config.yaml
num_hidden_layers: 8
hidden_size: 160
num_attention_heads: 2
num_key_value_heads: 2
head_dim: 64
intermediate_size: 448
vocab_size: 32768
hidden_act: "swiglu"
norm: "layernorm"
norm_place: "pre"
norm_eps: 1e-05
positions: "rope"
rope_theta: 10000.0
rope_fraction: 1.0
qk_norm: false
attn_scale: 0.125
bias: "none"
tie_word_embeddings: false
parallel_block: false
init: "normal"
init_std_qkv: 0.0179
init_std_o: 0.00447
init_std_up: 0.0179
init_std_down: 0.00447
optimizer: "muon"
learning_rate: 0.0095
lr_mult_qkv: 0.5
lr_mult_up: 1.32
beta1: 0.93
lr_head: 0.0081
max_grad_norm: 2.0
warmup_steps: 200
schedule: "wsd"
decay_fraction: 0.634
decay_shape: "sqrt"
final_lr_fraction: 0.0
batch_tokens: [32768, 65536]
max_seq_len: 2048
doc_mask: true
train_tokens: 416400000
max_steps: 9042
dataset: "wikipedia_en"
Each number is 50 + 12 x the weight over its row's rms, rounded and kept within 0 to 99. Layers, rows and columns count from 0. The size before them is the row's rms in percent of the matrix's.

# up: layer 5 MLP up, 448x160, rms 0.237, rows 248-276, columns 80-159
# down: layer 5 MLP down (transposed), 448x160, rms 0.0537, rows 248-275, columns 80-159
# gate: layer 5 MLP gate, 448x160, rms 0.195, rows 249-276, columns 80-159
up248 078:76 37 50 36 36 48 37 39 47 54 24 45 52 56 63 48 45 52 73 49 62 39 38 51 33 31 51 60 68 56 66 36 25 61 65 48 55 51 43 47 42 41 48 48 50 45 79 43 62 52 47 67 42 46 45 40 53 53 41 51 49 36 64 44 48 54 48 43 51 63 48 43 40 79 79 64 53 49 62 55
down248 046:40 43 48 36 28 38 47 64 49 49 47 67 49 35 50 53 60 51 48 70 34 71 60 33 60 35 42 61 64 53 33 40 36 49 49 43 70 47 35 61 58 53 49 46 43 57 50 58 60 45 58 26 70 50 46 37 47 39 37 52 28 52 52 62 55 51 60 43 25 45 58 51 48 60 46 50 47 71 55 30
gate249 108:72 50 59 37 52 51 49 49 67 47 45 41 50 44 65 46 32 41 49 62 58 70 59 39 35 57 51 46 22 38 59 63 61 65 46 42 53 54 29 62 29 18 52 70 40 61 45 53 43 69 50 48 44 28 63 34 49 45 27 50 37 41 40 52 70 62 35 36 69 66 53 61 56 66 85 58 44 36 49 48
up249 095:39 48 42 44 28 56 64 61 66 45 40 43 52 42 67 45 32 60 13 82 64 69 46 40 37 68 53 48 47 44 46 54 38 39 34 52 35 39 54 51 51 37 48 45 57 61 46 62 36 60 31 54 40 27 53 35 47 46 37 45 47 37 49 36 61 63 61 80 61 56 42 64 58 70 56 61 31 44 61 48
down249 099:67 53 69 51 56 40 48 40 44 57 52 60 45 50 78 42 56 38 45 55 22 40 63 57 43 65 69 59 31 74 52 62 48 38 45 47 73 45 53 47 46 39 58 76 47 56 42 60 41 62 67 49 65 29 41 45 44 53 36 36 58 43 34 49 44 41 61 62 68 32 38 59 61 60 53 49 40 49 64 56
gate250 113:59 51 58 63 58 55 56 56 32 31 30 52 58 47 32 48 60 52 54 66 47 51 36 34 46 28 44 72 62 58 54 70 59 56 45 61 61 65 49 42 30 45 44 54 08 53 59 46 35 52 37 72 51 61 60 48 56 55 46 34 36 49 66 49 56 40 54 44 50 50 62 38 65 55 47 74 52 81 48 51
up250 104:43 58 47 63 38 55 56 53 58 71 66 59 59 51 55 48 57 43 53 67 44 46 65 59 60 32 53 49 54 34 43 34 42 24 34 62 39 29 41 19 27 60 37 59 78 66 47 53 54 60 72 46 49 45 61 56 37 48 57 35 51 40 46 50 51 40 26 47 42 48 27 60 51 62 41 42 36 48 49 51
down250 097:43 62 50 43 60 59 54 67 42 58 43 48 40 50 57 36 31 56 39 25 38 72 62 45 45 45 38 65 66 48 49 48 25 39 44 58 51 51 64 55 44 55 53 42 32 73 64 68 64 64 39 72 44 56 33 56 50 57 58 45 65 45 48 42 43 69 70 52 62 63 67 62 69 57 57 65 69 34 59 60
gate251 082:44 43 44 53 61 63 82 61 55 47 64 36 39 38 59 61 54 75 61 49 56 69 54 31 35 53 41 44 54 59 54 31 63 33 60 45 32 41 53 47 35 56 45 40 59 56 44 60 21 32 67 37 32 60 37 53 15 37 76 49 52 60 45 43 62 54 64 65 35 49 41 71 54 50 60 46 71 57 47 48
up251 085:30 61 55 37 61 46 77 48 68 61 42 70 60 44 53 70 34 63 84 53 61 53 46 34 24 66 38 34 45 72 56 46 44 40 52 48 51 48 64 48 44 35 67 37 61 34 58 59 29 24 55 65 37 54 64 53 42 52 40 65 55 65 25 37 53 61 46 50 31 56 41 64 44 34 31 44 61 57 53 64
down251 064:47 38 63 49 55 47 62 58 66 45 52 59 41 24 56 47 55 52 41 77 64 56 61 24 46 41 53 41 61 43 50 57 33 55 41 41 53 69 58 49 52 47 72 49 63 56 49 48 57 50 55 57 56 56 47 80 43 31 57 49 57 47 34 71 58 86 27 42 16 45 64 58 46 69 46 45 49 43 47 41
gate252 128:38 58 44 38 38 54 50 39 50 65 46 34 45 60 51 61 47 50 46 54 58 38 64 50 44 55 51 46 34 42 42 56 34 42 60 35 31 53 48 47 51 51 35 54 47 49 41 67 44 30 34 60 55 66 57 47 55 52 66 51 37 65 46 50 45 34 41 54 83 48 29 57 39 35 70 50 40 87 33 54
up252 116:50 47 50 48 69 46 61 65 65 41 40 35 63 43 77 39 63 46 64 53 38 36 32 41 28 41 56 65 51 47 56 49 25 51 57 57 61 64 54 54 51 38 34 61 50 42 44 26 58 65 51 55 53 33 46 42 62 42 33 68 28 54 53 49 51 32 47 63 38 33 59 58 87 59 39 62 39 50 59 37
down252 122:65 50 76 60 47 45 44 33 43 56 40 63 69 33 62 52 45 48 40 51 34 57 70 56 40 66 53 57 47 55 60 60 45 42 52 37 49 72 81 71 49 57 47 40 61 57 68 38 54 48 45 59 74 39 53 39 38 73 29 36 50 55 46 40 70 56 69 32 52 50 68 62 22 49 44 42 49 48 63 49
gate253 099:60 40 68 47 44 50 70 53 53 38 71 48 54 33 65 49 67 73 50 59 58 45 74 59 60 56 46 44 63 41 56 56 74 36 69 39 46 47 58 58 67 47 27 52 28 18 48 68 62 49 54 50 60 60 26 51 17 45 55 56 63 62 73 63 52 49 63 24 46 61 39 46 30 66 38 70 48 48 52 35
up253 110:38 60 38 47 69 33 46 41 56 60 27 62 43 55 44 73 47 40 38 36 66 75 55 65 33 42 53 56 36 50 54 53 39 29 51 56 54 43 36 54 54 47 43 48 71 49 41 56 48 43 47 48 58 60 45 38 50 38 55 44 54 60 36 30 55 70 52 66 54 44 48 53 76 51 69 37 50 55 31 71
down253 100:43 59 42 50 74 60 55 69 59 56 66 64 47 49 62 45 42 33 48 40 50 41 60 52 53 60 46 58 54 25 36 60 38 59 63 41 52 58 52 47 16 44 50 52 41 52 59 35 73 52 49 33 44 43 44 39 37 47 34 64 19 50 58 67 41 35 29 52 38 57 45 26 38 49 58 66 37 20 46 58
gate254 089:66 83 67 51 28 72 34 52 66 41 23 61 54 47 46 25 74 72 47 23 44 54 37 44 56 24 49 41 56 49 41 65 53 55 55 31 59 42 37 61 68 76 65 34 52 34 50 52 46 44 42 36 49 72 45 43 48 36 33 60 45 63 29 42 48 46 56 44 40 49 42 74 55 58 36 35 62 55 41 51
up254 099:36 39 38 38 44 34 63 71 43 44 52 70 50 41 61 40 54 58 46 56 46 32 57 32 52 37 53 49 58 36 72 56 40 58 41 46 53 48 30 47 63 35 62 50 23 57 46 75 56 43 51 54 48 58 33 61 57 40 38 45 50 33 35 76 58 62 61 56 51 55 46 53 47 34 43 58 39 79 42 58
down254 100:54 48 46 42 39 42 39 59 45 40 40 45 56 70 52 35 73 61 36 59 57 54 56 52 56 32 71 22 42 25 50 56 49 61 52 37 49 59 35 36 71 46 59 36 57 42 42 43 50 33 57 42 25 74 55 54 41 28 29 52 32 59 58 56 62 40 48 65 51 56 23 42 35 53 38 43 38 78 44 46
gate255 129:25 47 53 40 39 68 59 45 44 70 32 59 51 28 41 41 46 42 52 47 51 38 42 54 65 56 44 57 49 46 47 71 58 62 37 52 45 66 51 57 34 51 65 57 41 52 64 63 45 47 42 47 61 57 51 64 43 26 71 63 38 34 51 61 44 45 51 59 53 46 53 47 71 58 29 61 55 55 48 55
up255 111:68 48 59 46 72 56 55 56 39 56 40 37 47 49 37 53 32 57 56 39 63 44 35 40 69 66 54 44 44 48 34 49 34 40 53 45 16 48 34 47 30 53 62 42 56 42 50 41 32 30 65 53 42 56 36 52 48 71 36 70 46 45 25 56 43 39 45 52 60 49 62 58 55 57 52 41 40 61 43 63
down255 105:33 50 53 70 33 52 42 55 62 35 46 58 64 60 47 72 39 52 69 65 49 35 38 45 62 36 39 44 54 59 60 65 48 41 44 56 64 52 38 65 40 34 52 39 57 58 44 58 61 65 47 54 45 39 53 62 47 25 57 32 74 46 67 32 55 41 45 61 37 41 43 54 59 56 60 49 38 77 42 43
gate256 121:55 52 56 37 64 48 62 52 55 53 67 69 42 45 55 42 55 55 44 56 52 61 59 42 44 55 23 48 55 37 42 66 52 80 42 48 46 31 29 50 32 58 70 42 49 45 61 45 51 33 38 62 42 77 41 59 58 39 56 44 51 51 20 75 29 61 37 48 62 40 39 51 59 51 50 35 50 58 73 45
up256 103:44 58 52 58 35 50 65 48 75 57 58 59 36 56 53 67 33 50 37 53 37 63 67 40 49 57 31 46 51 67 47 37 52 22 32 54 55 38 49 53 46 46 50 65 49 27 48 52 26 38 55 31 62 20 51 57 57 58 42 42 64 61 51 70 38 73 61 46 57 38 50 46 53 36 60 70 70 32 32 40
down256 115:55 57 42 30 32 48 46 41 42 55 46 52 51 50 37 53 53 50 60 50 48 54 35 28 42 59 32 62 42 60 68 77 59 69 58 59 30 41 35 44 43 34 39 30 51 74 46 68 47 39 44 66 59 54 58 68 45 48 38 30 56 47 37 71 48 54 25 80 54 65 64 68 59 66 44 58 44 62 29 55
gate257 086:32 43 64 73 26 53 45 73 53 44 37 58 55 62 53 61 62 60 50 50 49 63 42 53 42 44 30 55 59 62 55 52 38 64 55 42 55 41 52 61 34 63 59 64 25 41 44 25 53 26 27 60 56 38 32 70 49 43 62 53 28 65 47 60 43 55 45 45 37 54 49 58 55 70 25 39 30 58 50 61
up257 065:52 60 61 50 53 53 62 35 65 34 28 45 54 48 75 47 44 57 58 43 50 44 62 47 56 41 34 81 39 75 44 61 47 47 58 48 39 52 37 52 34 44 45 53 21 44 44 70 65 29 34 32 53 58 33 61 31 44 40 62 40 46 50 38 48 54 32 55 32 36 56 42 44 81 51 52 49 55 40 50
down257 091:69 54 45 66 53 47 47 34 31 47 55 54 48 50 65 47 52 55 52 29 54 36 44 40 48 31 40 74 27 67 40 55 45 54 53 61 45 31 55 63 55 42 45 69 42 45 44 52 35 50 41 57 71 41 47 87 51 53 45 53 57 42 49 18 46 30 35 24 49 41 47 67 54 70 51 71 46 49 54 56
gate258 070:68 51 58 58 36 52 26 34 61 35 32 33 43 42 65 56 37 53 48 62 63 30 39 67 44 47 67 54 67 61 37 38 45 56 55 67 50 55 69 28 48 43 61 51 48 33 47 43 67 48 35 60 41 51 56 56 72 52 35 53 57 58 44 46 42 33 64 61 62 50 39 48 60 44 50 63 57 54 45 50
up258 092:46 58 30 71 50 41 48 60 54 55 52 59 33 52 41 54 59 51 45 63 56 46 36 49 22 59 58 29 59 47 63 69 26 64 70 40 60 41 62 41 64 47 33 46 54 40 65 54 50 54 66 34 51 31 55 71 57 38 41 52 33 64 60 59 66 43 37 50 37 54 45 72 58 56 54 51 10 31 50 40
down258 061:51 31 45 53 52 73 48 46 39 58 52 41 53 76 61 72 45 38 48 44 63 26 31 48 14 56 48 50 58 53 58 60 40 41 67 68 35 40 67 55 41 54 42 61 55 25 44 41 60 53 63 68 55 38 64 69 55 60 59 56 74 42 42 52 59 37 25 49 68 64 39 67 64 64 56 74 35 33 48 54
gate259 103:69 60 70 37 63 39 34 40 46 31 52 44 61 52 60 21 50 49 45 51 45 27 46 55 44 37 28 42 21 48 51 47 18 53 56 58 75 58 64 59 67 36 55 52 36 54 42 45 56 62 47 33 39 61 46 59 44 50 47 49 36 47 40 37 63 52 45 85 53 73 47 51 28 90 33 53 67 64 40 58
up259 101:41 46 39 68 46 48 65 65 33 70 55 52 44 58 43 43 39 60 52 69 50 47 48 35 49 61 55 58 70 70 50 48 54 71 64 47 44 47 44 39 33 48 52 53 59 25 60 51 31 31 58 73 65 53 50 55 60 47 33 50 63 54 38 51 53 38 25 38 55 30 47 46 44 31 80 49 56 47 55 27
down259 106:44 55 66 67 55 57 49 77 53 33 38 52 36 50 54 67 32 64 50 36 61 69 79 62 34 47 60 54 60 34 65 48 53 59 39 68 34 68 43 41 26 52 50 53 63 30 46 51 37 48 36 72 39 43 54 67 78 46 51 54 62 48 34 57 52 61 24 22 43 46 43 50 60 31 53 50 35 31 44 42
gate260 115:60 52 67 41 37 64 53 35 37 34 50 52 66 50 38 41 57 55 35 54 37 39 40 51 40 41 46 65 64 58 54 64 72 42 49 37 36 59 63 59 51 33 44 51 19 46 50 55 42 48 55 37 52 54 43 63 40 64 39 48 40 51 49 35 69 36 61 40 44 35 54 57 53 31 43 48 57 51 53 56
up260 107:52 29 44 56 67 52 44 55 56 51 32 39 63 51 36 48 58 42 56 34 59 68 67 52 56 37 35 31 41 43 48 35 57 63 51 55 64 42 44 47 41 55 43 57 63 40 42 55 34 42 53 36 59 54 63 30 52 25 53 49 70 55 38 65 41 31 36 42 47 58 66 48 30 57 27 60 43 48 50 62
down260 113:52 64 56 58 43 60 41 39 49 32 49 45 31 27 54 48 58 51 32 61 47 59 42 54 56 47 60 55 68 34 68 63 45 61 41 69 54 38 54 34 44 46 64 67 62 35 47 29 57 39 58 44 44 36 69 40 32 42 43 62 41 56 44 67 50 63 39 66 61 66 39 64 49 54 42 49 49 45 54 37
gate261 075:37 35 77 49 37 53 60 46 53 50 25 48 50 48 34 52 58 47 59 62 48 38 47 32 56 51 40 71 68 46 26 44 50 55 55 59 54 50 48 63 64 45 51 49 46 35 33 52 83 40 38 50 73 66 54 57 40 28 42 48 23 57 67 44 60 36 55 37 36 47 52 40 63 27 46 43 56 69 50 52
up261 079:49 43 54 44 32 62 22 65 53 64 34 69 31 58 30 65 55 41 58 38 57 57 55 44 61 63 44 42 64 47 59 54 39 65 38 60 44 48 67 64 39 47 58 45 53 48 33 75 72 59 77 40 37 55 72 66 46 63 36 53 61 58 47 49 51 36 54 37 59 46 53 53 45 38 40 34 65 33 44 45
down261 065:65 49 51 59 45 61 42 48 44 70 27 37 55 65 35 47 54 38 56 31 54 38 40 45 37 78 60 54 47 50 55 59 56 54 51 69 29 64 74 46 37 26 62 49 55 25 45 51 60 59 46 47 44 57 66 66 59 48 57 54 64 53 56 37 45 34 41 50 80 45 40 55 55 33 47 42 43 31 38 65
gate262 075:61 77 56 57 44 61 54 54 53 40 45 39 28 62 66 75 50 56 62 56 63 37 49 51 62 37 56 49 48 48 51 33 70 40 39 14 56 51 20 47 42 49 49 36 51 63 47 44 50 61 38 56 65 73 43 48 50 40 30 38 31 52 35 52 49 75 42 41 52 42 70 52 51 51 36 58 58 64 71 40
up262 079:52 61 49 65 59 48 54 44 36 56 68 57 44 50 43 51 59 65 66 57 49 36 49 45 59 50 69 51 54 43 49 59 55 58 54 33 24 74 48 45 57 62 56 73 44 54 59 41 47 54 44 47 59 58 76 55 56 28 64 51 49 53 24 50 21 50 52 65 49 61 29 46 57 49 38 57 46 57 63 55
down262 057:62 65 44 62 61 75 52 47 42 61 59 49 49 60 53 60 53 67 57 35 54 29 43 52 40 48 63 44 43 37 59 70 67 48 59 52 31 53 61 37 45 57 50 59 56 29 53 44 47 51 53 54 49 45 55 55 49 64 63 49 60 28 35 44 40 39 35 43 87 45 31 65 54 56 45 54 44 43 58 73
gate263 107:60 54 55 57 47 35 57 69 52 25 55 48 57 51 73 59 43 49 56 50 40 24 66 49 48 36 22 32 40 58 49 34 55 54 21 48 53 48 51 44 49 57 44 53 65 62 48 56 63 38 62 57 42 50 63 55 49 68 63 27 60 62 41 35 64 54 36 41 37 47 65 45 52 42 63 52 36 38 60 48
up263 088:22 43 61 61 62 46 47 39 74 47 55 18 58 39 23 69 51 71 51 42 30 49 36 32 49 41 28 62 53 65 60 55 45 42 65 62 41 53 42 57 32 60 46 45 56 53 38 54 47 58 58 19 38 50 41 46 47 41 58 53 49 39 46 44 42 43 52 44 56 64 64 36 44 58 41 61 52 59 50 39
down263 100:20 50 42 66 53 62 58 54 44 55 51 61 60 51 42 59 45 57 50 25 44 60 41 41 53 54 36 72 57 42 55 66 27 62 62 61 54 68 35 40 48 67 59 52 53 36 57 51 42 42 64 48 34 49 39 36 46 39 45 68 58 39 42 32 55 71 75 34 50 51 53 35 42 47 59 72 68 30 63 46
gate264 088:62 44 44 55 38 58 62 55 28 43 66 29 45 36 47 51 53 45 46 46 58 48 68 71 63 30 51 64 59 55 57 58 50 42 53 42 48 53 64 52 47 55 65 55 47 74 52 52 62 48 46 55 59 54 38 51 38 36 35 51 50 63 44 31 38 63 42 53 64 45 40 25 51 70 18 60 73 48 34 42
up264 065:75 45 65 44 58 68 65 34 57 60 46 48 53 44 63 43 51 66 58 31 59 59 71 49 48 36 32 74 51 40 57 42 62 57 62 45 42 23 39 59 47 46 49 33 39 56 62 43 37 39 38 67 62 57 41 53 41 26 46 65 38 45 53 30 49 35 44 46 49 41 45 42 61 89 49 53 53 43 66 36
down264 077:65 44 44 60 44 59 49 41 27 49 52 52 55 45 71 43 55 61 48 39 47 40 55 49 44 41 45 60 43 72 50 39 50 52 55 48 35 40 65 58 54 37 47 47 44 52 52 62 58 46 49 70 68 49 55 74 57 53 55 40 63 43 38 27 47 38 41 26 43 51 39 62 41 86 65 55 42 34 46 51
gate265 121:48 61 42 73 54 39 58 62 53 71 47 43 52 60 53 38 56 49 63 74 59 24 58 51 46 35 68 45 51 52 61 56 41 37 51 61 30 36 57 64 50 54 53 52 31 66 38 48 41 67 39 53 35 67 38 41 58 35 64 44 28 46 47 69 62 39 38 51 59 40 46 59 52 65 74 53 37 53 36 59
up265 102:54 42 34 54 62 33 36 34 44 34 60 35 61 52 60 25 40 38 43 46 55 49 43 49 71 56 31 60 65 60 53 44 46 53 48 44 62 15 42 57 49 50 59 61 41 57 55 60 34 63 57 57 52 61 67 62 71 28 58 71 62 50 40 50 47 49 30 81 48 54 58 63 31 53 41 43 70 33 48 79
down265 113:49 39 67 44 56 61 41 48 41 35 39 55 37 70 53 65 27 53 38 57 56 48 56 46 54 56 67 44 43 68 57 68 47 68 67 48 42 72 35 67 56 19 37 61 63 38 53 39 42 35 65 58 56 28 32 43 43 61 38 46 51 53 35 50 44 55 52 49 36 49 56 34 55 50 41 39 49 62 61 41
gate266 121:75 39 58 57 62 28 60 53 71 61 14 52 42 22 54 64 59 54 37 34 42 37 56 64 44 34 53 55 68 44 55 44 58 37 64 61 52 47 30 51 35 48 42 46 51 57 56 62 39 50 54 44 44 67 48 68 57 60 40 43 43 46 56 33 41 56 63 36 55 06 55 57 60 55 43 46 46 49 38 39
up266 095:48 53 24 46 63 36 75 51 36 42 51 38 52 58 40 56 23 52 50 61 59 41 48 47 74 32 48 63 49 41 63 57 40 44 46 49 38 38 64 38 73 57 61 54 58 64 53 70 65 59 62 55 58 75 38 54 34 78 42 60 45 25 55 62 61 38 48 63 47 43 58 44 39 53 74 45 24 48 47 60
down266 113:64 62 43 61 76 47 60 40 54 48 42 46 40 61 50 45 63 44 72 51 45 37 36 56 49 39 52 68 41 62 49 40 54 59 58 59 33 27 46 47 50 38 60 51 37 57 31 47 37 52 49 45 59 49 62 65 56 51 43 46 40 36 53 50 36 76 51 58 49 44 28 60 44 25 60 53 58 77 52 54
gate267 065:37 34 50 45 49 39 52 77 50 59 59 54 53 36 38 52 55 47 12 54 71 33 54 52 34 46 42 72 22 52 57 57 49 43 68 54 59 62 46 51 62 56 31 43 28 49 43 54 62 36 52 61 58 59 31 86 69 28 43 56 36 50 52 62 54 48 42 50 27 57 41 67 51 49 47 66 53 48 60 45
up267 082:39 54 47 45 57 39 41 66 68 65 30 38 43 55 60 51 48 58 58 54 50 57 20 65 28 61 30 57 53 19 43 44 25 45 62 59 49 24 23 48 57 67 59 55 49 50 51 33 56 68 42 59 61 43 57 24 52 37 71 56 40 57 49 49 36 52 62 37 56 51 65 42 47 49 50 48 43 52 57 47
down267 054:39 55 49 31 38 56 42 58 56 46 32 53 49 35 51 45 43 63 64 72 38 67 52 51 60 34 42 55 57 42 44 35 29 48 51 24 62 40 14 64 68 65 59 46 42 76 43 64 64 46 51 53 53 53 57 27 48 40 37 43 51 60 55 59 49 65 60 42 30 45 62 23 40 47 66 50 60 70 59 26
gate268 110:43 35 40 34 42 54 45 25 34 35 54 56 48 44 73 40 45 52 42 45 39 56 73 36 71 44 41 79 46 45 61 63 56 52 43 51 53 48 44 62 67 53 61 61 35 50 47 47 59 48 70 41 69 54 46 61 56 60 52 54 50 50 61 66 34 43 52 47 43 47 56 62 41 51 54 47 19 07 52 48
up268 104:66 50 30 33 64 41 58 44 47 41 59 57 76 61 50 36 48 63 36 58 39 37 32 29 32 60 65 42 39 62 44 50 44 45 52 40 68 38 76 42 48 63 60 58 51 51 51 44 53 58 62 45 63 30 60 33 30 52 66 64 49 43 53 36 49 49 74 63 47 71 39 54 55 36 28 51 59 41 45 25
down268 129:75 23 59 48 62 52 69 50 51 41 52 40 56 30 45 49 78 60 72 54 51 44 26 33 43 30 69 40 49 46 35 29 38 56 61 39 57 55 55 36 59 53 44 57 46 45 48 48 59 40 54 39 35 70 44 42 40 40 40 38 32 44 57 58 59 52 58 46 39 64 49 44 48 45 64 46 49 58 37 71
gate269 127:64 41 68 47 53 42 64 55 49 64 46 43 58 60 53 70 66 20 59 47 43 65 43 67 61 34 27 62 40 44 44 50 29 64 32 56 34 57 57 28 56 36 42 46 50 33 45 48 27 52 34 43 28 40 52 56 34 47 65 42 39 53 64 49 51 52 46 44 60 62 59 35 47 46 65 72 50 45 45 49
up269 106:61 58 51 59 47 34 40 68 44 61 66 49 47 56 58 42 63 51 45 60 66 48 41 50 61 45 39 41 47 52 57 39 47 40 61 46 34 26 73 36 47 28 64 35 36 29 39 47 47 53 57 48 60 52 46 41 62 30 62 67 53 55 42 44 56 52 51 55 38 42 34 54 26 45 51 44 79 46 56 37
down269 103:47 51 65 46 59 59 59 56 45 59 48 55 55 29 47 65 36 42 74 53 36 43 43 43 57 50 46 51 42 58 64 65 61 75 26 63 43 65 62 58 39 43 30 43 64 60 66 42 49 46 70 47 35 40 64 47 47 59 44 17 51 61 32 33 51 73 37 99 47 51 59 44 42 57 40 45 52 26 41 49
gate270 108:36 21 46 48 65 45 38 43 46 54 59 44 31 50 46 46 69 46 57 75 51 55 43 51 65 39 39 67 53 36 59 23 54 36 48 55 48 51 42 59 53 67 62 46 62 49 48 52 35 50 61 58 43 51 72 63 52 72 58 54 26 41 46 71 39 53 41 51 44 56 56 38 48 48 38 46 50 65 42 39
up270 110:46 63 67 54 58 42 39 62 44 70 47 60 56 44 53 22 61 43 53 42 42 54 26 54 60 50 41 50 48 66 41 48 40 48 41 57 65 52 52 42 63 46 72 49 58 50 70 63 36 48 59 46 54 57 39 31 47 49 38 26 27 46 38 47 48 63 34 59 36 38 31 37 24 62 50 59 43 49 46 42
down270 114:63 50 54 46 44 42 34 50 62 59 59 49 52 36 31 73 56 53 33 43 49 46 43 29 33 36 51 67 29 41 84 45 26 50 35 30 28 43 48 48 58 37 64 65 38 33 45 53 58 40 57 27 65 34 53 45 68 64 42 56 55 54 56 21 45 40 39 57 57 53 42 46 54 39 43 60 61 58 63 60
gate271 111:64 35 35 34 47 52 52 66 24 72 38 63 48 60 61 32 76 59 55 45 43 53 51 44 48 50 62 56 33 63 67 57 46 41 29 64 43 52 48 40 40 42 52 46 41 57 51 58 49 50 45 60 43 42 72 68 46 48 62 62 41 52 56 36 43 58 28 61 33 69 39 21 24 47 35 59 55 28 51 48
up271 110:51 52 27 58 20 52 56 38 59 38 49 55 58 50 61 63 30 47 60 27 63 62 81 68 55 43 45 61 52 62 59 57 57 52 58 55 59 53 79 39 58 46 33 34 58 61 39 63 69 39 20 47 59 42 41 53 47 61 41 32 50 42 52 67 29 56 56 68 46 61 70 60 48 44 65 31 47 29 33 39
down271 108:53 51 59 62 44 49 34 60 70 61 26 45 31 37 28 42 57 52 35 57 52 29 43 42 76 50 42 46 52 65 61 46 63 47 44 58 48 54 55 39 15 50 57 62 47 52 50 48 48 53 78 44 37 55 71 35 43 28 54 66 70 58 73 50 64 51 50 48 58 45 38 20 44 73 53 56 48 80 39 46
gate272 117:40 60 58 55 34 59 52 30 60 40 42 36 40 60 54 37 41 56 47 59 42 45 41 65 70 50 42 57 58 58 67 48 36 57 31 44 59 66 64 34 60 59 66 76 65 33 59 66 40 57 48 68 35 46 40 53 39 33 76 51 34 45 33 52 42 37 47 30 54 42 35 71 51 45 52 50 70 16 45 70
up272 109:43 57 41 67 49 55 52 65 61 50 48 66 58 64 54 40 59 72 37 62 42 44 64 23 56 68 78 52 51 55 42 42 51 47 75 66 61 43 45 58 34 41 30 48 54 56 42 42 68 38 55 59 60 57 59 29 58 72 58 60 59 55 59 42 32 43 62 55 39 51 52 51 51 52 36 60 30 26 30 49
down272 125:37 39 38 65 59 69 73 59 55 60 50 28 36 56 54 50 58 54 53 24 38 40 62 59 43 80 37 37 36 50 45 67 56 55 29 47 51 59 62 49 66 56 62 36 31 51 60 48 48 53 25 42 47 51 44 38 46 58 40 55 51 63 33 55 61 63 63 55 37 49 38 43 52 20 59 48 72 61 56 57
gate273 085:45 36 35 75 65 57 48 40 28 50 51 42 46 47 51 52 67 48 83 54 61 56 30 61 28 54 48 54 32 58 64 50 52 62 46 50 46 38 46 32 36 63 37 61 54 64 64 48 69 24 39 64 60 49 35 52 44 43 24 46 23 56 33 44 48 41 57 59 45 33 71 70 40 59 43 59 51 42 29 45
up273 094:38 47 46 70 32 43 69 64 40 69 54 43 31 67 48 59 64 48 74 56 63 47 36 38 51 66 62 74 31 43 70 45 53 56 43 54 30 51 61 26 63 60 42 55 60 56 53 51 60 51 35 58 41 39 43 60 31 45 46 52 54 52 53 39 35 52 47 16 50 56 47 57 61 53 51 70 34 31 46 56
down273 096:43 49 53 48 35 41 64 48 33 59 32 64 68 34 63 37 48 77 49 40 43 20 67 57 57 40 42 65 41 54 48 40 44 54 46 57 68 60 42 67 59 54 51 44 46 48 55 49 33 50 61 52 54 35 54 64 67 52 54 50 61 49 49 42 45 58 34 30 65 52 38 37 49 63 62 63 57 27 54 40
gate274 116:47 53 53 55 26 46 50 37 56 40 53 55 53 47 53 36 46 65 60 67 36 48 47 43 65 45 59 61 56 45 39 42 60 43 54 33 37 43 41 56 44 22 46 53 44 57 55 64 33 43 63 62 47 53 31 31 46 48 65 70 36 56 46 38 51 38 50 42 45 58 51 56 48 57 72 56 50 46 66 68
up274 102:69 38 74 50 62 47 46 54 46 42 57 53 41 45 56 42 33 73 37 40 65 47 53 50 32 15 61 49 58 45 68 42 39 68 46 83 61 47 53 60 53 45 58 50 48 56 25 51 68 64 48 61 34 55 57 48 40 46 52 26 36 60 40 47 53 45 50 55 55 34 57 38 28 50 65 44 37 60 51 46
down274 110:42 40 39 61 38 58 52 59 38 62 47 41 48 54 28 66 76 46 51 43 41 59 42 37 38 52 60 59 51 47 79 47 42 44 48 50 44 67 33 48 64 48 48 76 64 31 44 67 45 32 48 65 87 40 56 39 51 49 47 57 44 58 66 57 39 33 38 78 33 63 41 41 61 33 60 44 51 39 62 42
gate275 123:45 49 51 54 70 56 50 62 51 33 43 53 50 42 63 10 38 34 53 51 35 46 62 38 67 47 43 67 72 60 44 46 42 57 36 38 43 62 59 29 53 50 45 56 60 60 50 46 45 30 33 60 53 67 65 59 43 45 52 53 31 55 51 47 59 47 44 67 33 39 42 56 53 50 34 72 74 57 31 45
up275 099:47 45 49 49 71 53 78 28 62 66 57 32 33 56 36 70 33 50 65 22 49 45 43 56 46 54 58 53 32 65 55 57 34 47 69 22 62 47 43 39 59 41 51 70 71 43 43 40 47 54 50 56 36 38 51 46 58 63 36 63 46 43 42 30 39 55 53 45 40 53 50 70 51 72 52 42 41 52 48 52
down275 110:42 62 56 48 55 42 53 48 59 45 65 58 70 30 23 63 51 55 50 35 62 61 53 56 50 63 53 46 39 44 34 74 35 38 64 55 65 57 35 58 43 41 52 66 53 47 52 58 52 48 39 44 51 41 56 50 56 33 60 42 45 33 45 37 49 41 49 36 56 50 40 26 31 62 77 33 36 22 54 62
gate276 086:58 52 63 38 64 50 31 58 52 51 58 50 77 59 54 44 48 51 46 47 45 64 38 72 66 32 14 41 46 51 58 38 59 49 50 43 72 48 38 48 51 42 41 59 31 72 46 41 34 37 50 40 55 57 57 51 38 63 53 59 50 41 48 47 46 44 41 50 70 42 50 60 66 50 53 61 31 45 55 51
up276 076:36 55 53 58 36 67 48 66 60 67 59 45 52 48 44 45 47 48 39 49 47 37 52 57 50 54 57 48 73 48 57 69 19 64 36 48 54 55 37 60 59 33 37 47 63 57 52 31 41 29 68 46 56 61 40 15 49 44 26 44 29 54 54 76 66 29 49 65 31 73 67 55 56 39 42 50 59 62 50 33